Weights of a small transformer language model.
Size: 14 layers, width 256, 2 heads of 128, MLP 768 GeGLU, vocabulary 2048, 13M parameters.
Architecture: LayerNorm before each block, rotary positions, biases, untied embeddings, attention and MLP in parallel.
Training: a variant of SOAP for these matrices, 3508 steps.
Each number is 128 + 24 x the weight over its row's rms, rounded and kept within 0 to 255. Layers, rows and columns count from 0. Numbers have three digits each. The size before them is the row's rms in percent of the matrix's.

# gate: layer 6 MLP gate, 768x256, rms 0.0641, rows 533-539, columns 128-255
# up: layer 6 MLP up, 768x256, rms 0.0665, rows 533-539, columns 128-255
# down: layer 6 MLP down (transposed), 768x256, rms 0.06, rows 533-539, columns 128-255
gate533 100:127143140130078140140130131157151148110123127161119144134099136131145139123057145141121128160100121102103148119138151108158118119105151132095102174136085143171086144139147115155144082144149165114106155164134111112133166140129155162111135169157146142158119126137098105113143129098132154152121145109163069117145111122141146131153052111124114107099112141107113197127112096098148166079157
up533 098:106129087140115113073136104126111135132123121103119119150118112146096113142104112170104082104143131126153055127107111109113114143110152154125141139113141132108089156136109092110147140166119140103108126148099147140117086161134131114147177154150128148135161077163095164109159136157143118124120114111152119127130127104113103122130137134127143155140134100142124100149139140140129138145121
down533 101:123122130143141097111113134097120124151095102123118119121141109081101131099106138095137157160093138120060168173148157122127123098099160117129131149122107118091161107127121127083155107134148106156087106101116128161124143126131108147118156146138094138119101138105166150154106117094128129088127146162120135114151123098119154138133141120085100142151142143142133123145143108131121156155145
gate534 104:124093138149122115105070144127094146088153088149153103137178116114146139125153105189122161125119108117152132148135102099134130087137145099155088165158129163148155133156139138143139124113121139133160096119136104103153137134137104105154140077084118160127130111139198153084144174109170094111150111150169129180136108114126133143130107120110146109107147187109125120114138168113107104147116
up534 102:167122133148094123060151106142128125169106107120110122129079196118086096142115088099158174175134115117121126083142109134107165103137142124139121117157113114168120111196151085145164135105111171148180102109151102131124112111150102156178140126092136119119095128133107200117088099141108076156129112137128104154102155112111122156154143154140094117142111146122166173111160130113148143134122
down534 105:086141128102160154163115141124132109116106105138110120111137109168149102094104133149081146155098150101115142115126172109103128114105106094142131137065142132122114135120119146108092112092143085088110092156092157100066151129148106125096111151167118122138128118088139083118135121126100142133141146168131099102174101170152123094145104146136135147130123148149133097175105101110133100155123
gate535 100:124113118108110137132112165108089114124156142154126127144123143122157131095095139117112087131138175165108113104185139150161154087114103128142088140140103138119118142167168095112130121087130116130139108095134147147123120130154150104151094129113135112088118141128127119116133136133124115169124141162187168159147112109140121114132079139129124181165143151185134120145125148100113127124108
up535 101:151107155149128103130150136104121205152106103125141080175123159106085130129132122137131098119113149178123089134122123130156122163128146150141145101155145102152117116091148098160143117059118115119126149142137191138116135130150192135094146131123094108117103120110150094152154108153118172126112164139137130117136098112143109108126103159121120139150058110108139136171112121134133105116118
down535 101:181086120082141093167121141087107132140171121152133150166125143122129121102105135147144140117145083097060102088123136087127097090170107147090096122144098138143199119116155164149142126160119117138121117145104102138100098126146088075118143136111123112128127128134122116135159126142160108139131063086145135083132092160145137112082120106113132153128146096154097117125086120127144131101109
gate536 102:122097116131168134124138142114121106135121084105110179091145120093132115131138144162131161098064133076117130126099109113152158139135109154137118127116107142090163135134163098172115138163130137168121174123127112157147140164170134106111123170170105149124100123138132071121106151140154119127126110116145117112122124118158129120139148134137122129103075108156093136143120164125086153117165
up536 103:101142089086155124161122152088092134131093112147114146114140120148127106145093136157120135119150177135145126130128149113138149116151093127159126087154127131152110126102110121127137137105173155142106159179153109154096162132137149091127158118170200113099159155105123132108093158154174097114127137061127163088149107143124129117111137094104120126162119115095091128162110110101120134120090
down536 101:155195135143121121138140137101107068130156114105115111123135113165145101099124130123138101106083103102111099164154121160093143108098122147099135151118083096124111114120155100127162095139128124115129115121123162145101102142122122125133081109156101186158105146193128126095094145139130131108153120103125125123120121124131121101194107117086087115083125125147090100135130201150081135114148
gate537 100:117137106155116138098121057155134147083150132114140101137106127161145124145101148173066093142132132128154139123082127116106097149143124153079125152142136170142105105139091107117135134139137134142127125131167117141165119124125142165159144169160137137150110120105155145153124119117116114097143187096142113173137116130119142117134136147116149151081143107107073110148061108138150117124150
up537 098:167120159154109150090171103126099128137131128148105097133123121133149103145133110137136111124103088103119127141135143147106142120144161139165125133110148153126122152147123158146160143111121108103117108100124086135104146140120130135127130169108149121129094108168117152134118165086166133088101138143109101133154077148107116133126132149092177144120103117108135114133138103125134144152119
down537 102:173145117084147160153104146133148127119098135138129089133116142168101111152086151171144115147129145119078118164134171151134169151181132113120139131146099146149179100125119107092137138128161087113096119184137114111149110150135130099156128126082112092106116158137164114118124136130090103129107134137159098138143208168124126133084137088170094088154093151111186119133134113123117131118150
gate538 097:108111132130158103099107166101135111170101162127113119107132136111135151104143131142149121173126143106147166148147158124132125124141095088121102135125153113110179115172138134139136135167133092118152109126111092140080136158187096139139112132137108128098103118166129084087123140140055124134118145114072099104147105113137114170140127118128101141104116147161155071087127133139143158155147
up538 092:090099130164089132117138160157135110113142122142114151142082147127128138147134165121112124118129126133124137146130101174083130149098129103184092155112095121106139160122116132147151134124143155158111124104156138130124077163108141109137117128120112139103153110142158097148153141156176107124123135154165153118113122092110154125124109156143132093121108138141108142150145102112145154106118
down538 095:140143139135191109118092112142115105160134122096152150132095083143139104119095148120147124142128087126131159110101159132153155100134107118116110145151151145105157112120139148141145122168127127146100156098101098146118156124125063142153140100123119156166132136100137100133065085098119126123153096125099114143129142150157142098132153147122101166117128144134181123135117105126135089104122
gate539 100:155144164162118139113141128145146131095108116116126143128140126121143134150135106126117105114136162114156118134106121115162141154082138124112112102137121159102133161081099077141185119109121091159119117150110120125157150173130153118129145115109199140157177148118120144103144132125130123097069131131122161188087112158143134160115139135120103118149141102087161121111111155113120113130117
up539 097:127145170094123105118094119105140131159149165094055141125149147145163101127155134115086151130092096142125110100154182121112166153151134107122090144138124104119144139129092109121159145139117134124165110142087105161131146135119105136091103146102141171167131157114089132088128142135139138127129127095141131129136126097184168123124117139123146094075140126120137122137127065136107094130116
down539 099:142134138142147096206092125139156100118122102115133104103170082135086112096166087137161100096125143127133192151111146109115155144122106134137149150136156117155160120157146153184102150119140095098169128133136145098109125117131114125140123111098138110095101116113114137110143141134098100125128148126154101129101130144103074096129108128122120117135140097119105129139133145105106111128119